Weights of a small transformer language model: 13.3M parameters, LayerNorm before each block.
Each number is 128 + 24 x the weight over its row's rms, rounded and kept within 0 to 255. Layers, rows and columns count from 0. The size above them is the row's rms in percent of the matrix's.

# layer 2 MLP up, 1280x320, rms 0.0426, rows 95-114, columns 0-79
size [ 99 100 103  99  98  98 106  96 106 101 104 103 104  99  92  94  97  96 107  94]
[[187  84 108 128 119 178 120 141 136 164 144 115 149  87 135 125 138 165 123 136 124 149 150 174 138 128  93 116 106 132 145 147 132 124 118 115 143  85 138 154 106  89 132 137 125 139 117 102 112 137 119 119 122 103 120 133 139 185 146 166 171 126 109 103 122 140 149 118 102 101 126 107 130  73 158 118  80 141 159 132]
 [107 130 100  73 150  93 112  89 108 157 121 167 129 136 156 117 112 151 114 126 167 152  95 115 144  97 158 147  99 106 102 131 125 111 123  91 137 118 141 149 136 154 185 155 135 120 140 137 152 168 187 114  68  89 134 139 111 124 121 112  92 132 111 106 109 142 143 142 121 139 129 126 158 132  79 109 114 181  95 110]
 [128 102 128 130 133 125 176 102 154 138 111  96 151 126 150  99 146 120 128 105 153 135  84 140 140 117 133 129 117 141 140 114 137 118 148 129 163 100 141 118 110 172 105 130 138 162  78 193 128 137 140 105 175 122 141 154 135 117 185 106 119 143 158 115 116 125 114 164 134 103 109 135 126 151 122 123 151 160  96 147]
 [105 153 114 103 155 150 117 159 142 136 133 151  97  91 158 139  87  95 135 139 135 101 183 152 158 138 142 107 125 119 133 136 136 110 137 175 121 139 134 103 157 160 124 136 130 201  85 124 145 150 132 148 103 101 111 114 139 131 109 146 150 116 137 121 154 122 177 154 136 116 128 161 125 145 109 142 104 142  91 113]
 [122 147 100 142 119 138 107 125 105 108 138 125 101 158 135 122 133 167 146 143 129  98 104  97 187 158 111 134 135 114  94 167 148 123 119 122 135 123 124 108 142 151 115 157 126 106  95 119 137 105 137  86 172 122 106 113 110 139 121 176 131 138  71 211  89 166 143 107 154 116 132 117 118 157 134 123 103 122 123 166]
 [121 152 139 106 114 159 125 140 106 147 114 109 162 142 140 104 118 127 109 121 137 144 152  93 130  72 103  74 133 129 151 173 149 148 175 123 153 128 109 110  90  98 137 149 132 110  85 129 117 119 154 157 104 129 114 147 108 102 137 107 154 116 128 149 127 156  79 114 141  98 130 180  90 114 143 134 124 125 117 140]
 [151 149  91 164 133 173  72 134  86 129 121 101 159 125 102 142 154 119 121 173 149 125 128 148 112 111 129 125 157 123 102 123 145 102 125  95 157 131  81 113 129 112  83 158  84 153 134 125 113 138 125 151 110 153 143 130 133 157 131 125  86 121 176 104 145 132 150  85  99 173 123 129 145 121 116 143 160 130  98 152]
 [117 110  99 139  58 144 144 149 171 148  82 141 119 161  98 138 152 139 144 138 165  89 166 115 115 128 127 132 158  94 159 112 123 136 112 143 136 157 118 140 160 155 124 130 128 136 123 127 122  96 136 129 133 125 106 147  96 104 162 147 169 134 131 111 176  82  89 150  78 156 124 136 132 132 130 148 134 142 175 121]
 [135  90 108 137 167  95 118 106 121 159 104 108 160 132 114 135 137 103 101 150  91 114 127 110 142  77 138  78 128 109 136 122 164 116 117 134 150 133 134 115 157 134 114 150 141 154 100 149 100 101 137 152 171  81 130 145 125 127 120 108 112  95 178  80 124 150 138 115 161 113 124 102 149 125 124 137 139 172 204  96]
 [109 138  83  93  84  99 109 140 118 126  85 115 114 101  75 124 159 127 154 150 163  94 112 100 142 153 118 120 105 147 117 128 122 104  94  75  87 142 146  99 104 139  97 129 135 157 109 102  80 162 108 113  70  97 155 187 122 131 127 117  83  89  94 153  92 136 114 147  89 121 111 168 136 134 151 136  82 115 137 135]
 [ 88 145 117 163 124 142  96 143 105  93 123 117 144 149 131  97  98 105 126 110 118 117  80 110 128 127 182 172 118 128  74 127 131 138  86  97 145 119 147 138 130 132  93 124 127 178  81 154 174 138 104 140 110 114 156 156 142 126 150 144 180 145 183 100 117 149 166 160 148 168  94  98 128 122 149 149  96 152 112 170]
 [140 121 153  96 121 136 108 193  80 103 113 127 152 142 139 105 107 122 117 141 121 118 106 141 145 152 122 119 127 119 140 101 124 113 145 132 125 157 130 114 125 162  77 101  91 143  74 144 139 129 100 121 120 141 115 122 133 123 133 138 111 141 150 113 158 110 163 111 121 147 141  97 148 135 118 100 114 100 145 108]
 [ 88 166 115 107 129  85 116 116 127 135 128 132 150 145 106 151 137 119 118 125 119 106 104 131 116 140 111 181 109  98 141 138 134 143 111 108 143 136 152  97 100 142 136 160 138 111 135 132 152 108 127 125  74 114 103 167  95 119 149 151 111 123 145 144 127 139 145 130 107 137 130 125 150 123  77 108 149  98 131 143]
 [106 115 102 134  86 148 142  66 132 106 109 137 116 122 122 138 131 138  93 148 119 144 139  69 128  90 147 115 167 116 142 122 119 123 119 125 109 122 146 174 137 162 144 182 153 148 150 122 150 103 105 116 136 159  95 116 113 133 117  82 104 140 135 174 103 135 106  94 132 111 128 137 151 148 106 137 119 137 116  98]
 [172 106 109 119 123 108  73 116 168  93 115 102 133 107 125 158 107 149 151 156 120  94 129 154 129 150 148  74 120 151 120 128 140 105  97 171 144 105  98 110 150 114 162  78  98 124 143 128  93 158  93 140 126 177 151 117 151 182 145 101 118 124 165 106 124  65 110 134 112 110 120  80 115  75 176 143  82 176 118 116]
 [108 130 140 140 120  97 127 148 106 140 121  87 162 119 120  98 125 174 109 159 150 128 131 127  69 137  74 106 105 159 126 136 147 104 124 105 119 135  81 139  61 115 124 102 116 126 102 111  84 163 112 137 141 113 151 117 158 176 119 174 107 164 131 114 135 146 123 157 119 128  51 113  86 128 123  73 142  85 115 153]
 [132 150 111 103  82 105 125  65 131 167 161 133 154 139  95 107 140 187 118 114 132 116 148 156 110 143  90 145 106  97 143 156 111  97 134 165  83 148 157 146 105 139 177 139 129 186 154 173 103 161 153 124 123 104 134 135 126 105 157 104 109 128 104 107 117 108 134 107 118 161  94 114 150 108 115 123 159 127  97 139]
 [154 163 111 113 152 141 120 114 119 133 124 157 115 113  58 136  75 147 103 136 123 113 164 106 147  74 126  80 128 134 123 150  94  99 115 152 110 120 145 114 162 108 163 110  81 139 102 163 152 158 149 180 141 120 132 129 133 146 103  99 131 143 119  92 131  76 121 139  74 134 157 117 135  90 138 122 122 125 151  71]
 [130 113 133 126  87 143 156 103 143 108 133 137  83 144 132 129 133 136 113 143 105 139 108  81 148 152  91  91  83  98 173  96 140 133 135 135 150 112 193 115 160  94 138  96 127 144 129  99 131 122 164 144 144 144 150  99 150 149 115 140 107 152 164  90 102 142 104 128 126 153 172 169  84 142 110 137 148 124 114 171]
 [131 121 111  80 133 136 124 138 173 120  95 105  99 145 170 158 126  89 125 151 132 169 124  93 108 136 173 155 127 146 124 105 140 154  92 162 142 185 117 125 158 173  76 154 121 110 146 159 133 117 148 124 130 136 125 109 132  95  78 131 203 132 153 103 123 134  92 126 140 108 189  95 160 129 130 108 159 122 127 147]]
# layer 2 MLP down (transposed), 1280x320, rms 0.0427, rows 95-114, columns 0-79
size [105 100 108  94 103 104 106  94 102  95  99 111 102  96  91  92  94 100  99  98]
[[109 196 100 140 135 170 142 104  79 109 152 110  99 124 133 123 124  70 156 119 117 138  92 101 129 138 103 142 119 164 103  85 138 128 169 132 168 169 136 126 137 199 125  88 106 115 135 135 147 143 121 118 119 157 153 139  77  95 166 122 124 139 131  95 118 140 105 129 120 126  99 122 127 145  91 130 153 154 130 174]
 [132 156  84 132 137 172 125 108  98 139 149 118  87 122  97 136 117 131 110 128  89 124  89 158 137 149 112 123 129 126 114 114 121 168 133 129  80 134 143 167 110 141 131 160 128 133 129 139 130 148 101 101 135 144  82 156 113 124 164 145 141 129 126 187  93 136 161 135 104 119 152 144 122 151 129 148  52 100 145 155]
 [132 113 127 118 149 104 150 108 139 106 140 129 132 138  71 112  89 137 131 121 168 135 105 109 161 151 159 173 162 135 138 155 128 111 106 140 109 146  95 177 110 106 140 107 116 132 128 137 140 134 135 112 143 144 114 114 118 112 132 110 170 153 149 119 143 179 153 130 114 112  92 156 155 106 122 121 116 161 141 121]
 [142 129 128 186 126 138 122 137 158 144 164 140 111 130 136 147 104 156 166 113  96 133  68 165  88 121 113 135  98 140 155 165 164 138 117 117 162 143 109 129 120 113 110 177 139  68 120 133 161 113 123 116 141 118 144 118 130 130 102 119 150 105 190 169 198 122  87 108  97  96 112 141 130 161 142 124  75 108 148 113]
 [155 118 114 157 131 165 117 103 148 140 151 141 124 111 146 133 131 136 117 113  52 127  83 103  93 130  99 172 113 149 153 105 126 118 112 163 148 154 108 159 128  93 211 160 128 146 150 144 117  96  94 150 133 177  90 154 141 134  96 145 135 145 108 111 141 147 136  91 147 101 143 146 115  77 122 152 140 149 129 119]
 [ 92 143 134 104 142 141 112 107  98 166 110 122 117 115 160 138 124  90  91 112 142 158 106 116  93 122 137  90 139 147  88 130  95 107 149 115 128  94 112  96 147 116 128 110 107  76 108 104 108 163 149 112 135 121 109  91  62 109  79 118 144 124  97 109 114 105 111 122 165 147 130 112 178 149 113 142 162 160 133 133]
 [144 152  89 128 121 107 125 116 143 125 112 165 155 136 150 151  97 127 107 118 176 133 111 129 117 144 106 176 118 105 118 126  64  87 110 118 131 139 103 111 128 108 122 137 102 120 148 120 112 103  78 148 125 131 127  87 110 178 135 124 114 145  70 178 130 138 128 144 193 152 113 129 119  90 103 157  92 109 125 135]
 [114 127 143 119 133 133 101 129  98 126 106 122 137 147 128 106 158 129 134 117 127 159 101  75 135 106 144 125 135 128 148 148 174 130 130 103 130 103 165  83 119 119 154 130 147 113 129 136 110 149 126 126 146  98 145 112 114 160 123 105  93 134 152 125 112 168 148 179 145 124 113 146 147 170 173 130 146 140 135 142]
 [164  73 156  65 160 117 152 134 111 125 160 138 128  77 119 108 145 125 109 125 123 110 141 136 119 127 124 168 126 133 139 139 134 146 160 123 103 109 143 143 156 147 100 116 106 141 110 134 125 117 136  78 133 120 144 155 157 115 117 183 130 144  96 137 127 111 164  87  99 100  81 134 120 126 133 164 151  96 139 130]
 [147 117 124 150 139 103 154  86 124 151 105 137  90 125 124 146  72 116 100 138 133 121 119 139 131 168 164 126  97 118  87 129 119 110  95 138 145 146 159 166 104 127 158 101 152 127  87 130 144 106 151 169 130 127  76 146 142 124 151 138 113 136 128 146 117 131 139  76 167 159 153  59 163 148 129  67 145 124 149 114]
 [ 83 103 114 138 105 148 163 138 115 133 125 120 124  76 128 115 165 122 147 164 143 119  82 179 101 142 113  86 139 111 118 133 136  97  94  99 135 132 132 127 156 123 154 103 109 143 130 130 161 122 117 116  91 130  90 110  98 118  88 114 132 152 100 145 107 186  92 143 147 107 137  98  93 157 107 146 130  86 156 164]
 [139 113 171 155 146 132 153 153 168 125 143 138 173  85 181 115  86 153 129 126 168 125 138 127 116 156 106 174 147 123 115 131 120 108 144  76 171 140 134 136  79 141 100 114  89 126 102 136 122  90 176 122 140 136 133 150 115 143 113 176 190 129 124 114 116  78 149 156 148 113 124 123  93  98 140 111 120  97 114 151]
 [107 145 104 133 142 136 113 164 128  68 127 109  89 164 115  92 146 110 103 112 157 142 109  84 150 139 111 150 151 157 110  66 139 116 155 126 123 144 153 164  85 150 135 105 115 153 120 146 107 140 152 131 156 152 132 125 154 143 159  88 145 159 148 103 159  95 127 156 155 128 143 135 145 130 131 140  94 109 123 136]
 [156 146 127 130 178 129 136 172 171 128 113 140 155 153 116 142 122 128 104 109 102 137 144 105 119 141 116 164 123 182 124 141 101 149 123 122 124 126 157 122 133 124 127 136 126 140 135 110 124 156 130 118 139 149 185 166 109  86 125 175 112 138 132 114 145 120 126 139  91 147  81 128 130 136 141 122 134  77 126 139]
 [115 112 117 116 147 139 145 146 111 165 132 150 114 159 134 118 145 108 108  78 117 132 132 119 133 116  83 148 120 106 100 146 118 155 127 122 110 161 174  98 122 182 139 132 147  92 139 136 133 141 130  90 125  94  79 110 117 106 125 143 134 118 116 161 120 160 160 109 163 151  88 132 132 120 135 112 156 132 158 103]
 [118 129 152 135 128 106 160 135 130 146 108 164 129 110 111 169 145 111 154 164 133  93 125 147 130 105 165 106 122 136  99 156 117 130 105 141  97  97 119 131 159  97 115 120 141 141 168 109 157 113 111  74 142 149  79 156 124 100 138 135 111  86 125 120 112 125 137 120 123 149 127 127 136 114 129 122 114 113 176 106]
 [100 166 109 104 149  94 135 166 199 121  78 133 121 125 127 127 117 139 137 130 120 125  94 110  97 151 153 102 157 131  86  99 129 119 144 132 146 103 136  84 148  62  91 101 145 101  81 113 144 111  78 126 118 137 107 137 125 152 115 160 119 162 125 149 154 123 132 123 111  82 111 181 131 134 109 121 141 127 136  98]
 [125  59  94 143  92 148  80 145 162 121 133 105 169 127 130 156 105 106 119 176 116  99 130 149 168 123 132 111  96 131 136 123 103 130 177 117 143 130 113 143 128 157 159 101 155 123 125 132 156 117 149 127 156 139 159 162 147 135 152 141 128 143 123 116 105 128  91 116 128 144 125 144 158 147 152 142 114  45 154 121]
 [112 102 138 108 137 125  98  93 130 159 148 119 122 142 127 133 108 150 162  99 124 127 149 151 133 156 135 140 128 162 121 130 127 152  89 122 165 173  84 169 133 137  89 176 123 123 180 171 149 105 114 141 142 155 157 141 157  97 145 138 151 154 102 116 146  94 150  79 111 120 158 102 151 130 116 124 131 119 109  88]
 [152 164 131 161 121 125 140 134 108 116 155 102 120 136  99 133 149 116 140 137 147 119 114 140 140 118 124  97 170 153 125 159 107 107 150 104 110 123 138  85 163  97 131 116 148 131 157 145 161 114  65  98 125 107 143 102  98 154 147  74 123 124 154 184 145 127 160 138 136 124  82 181 138 135 164 127 101 158 121  79]]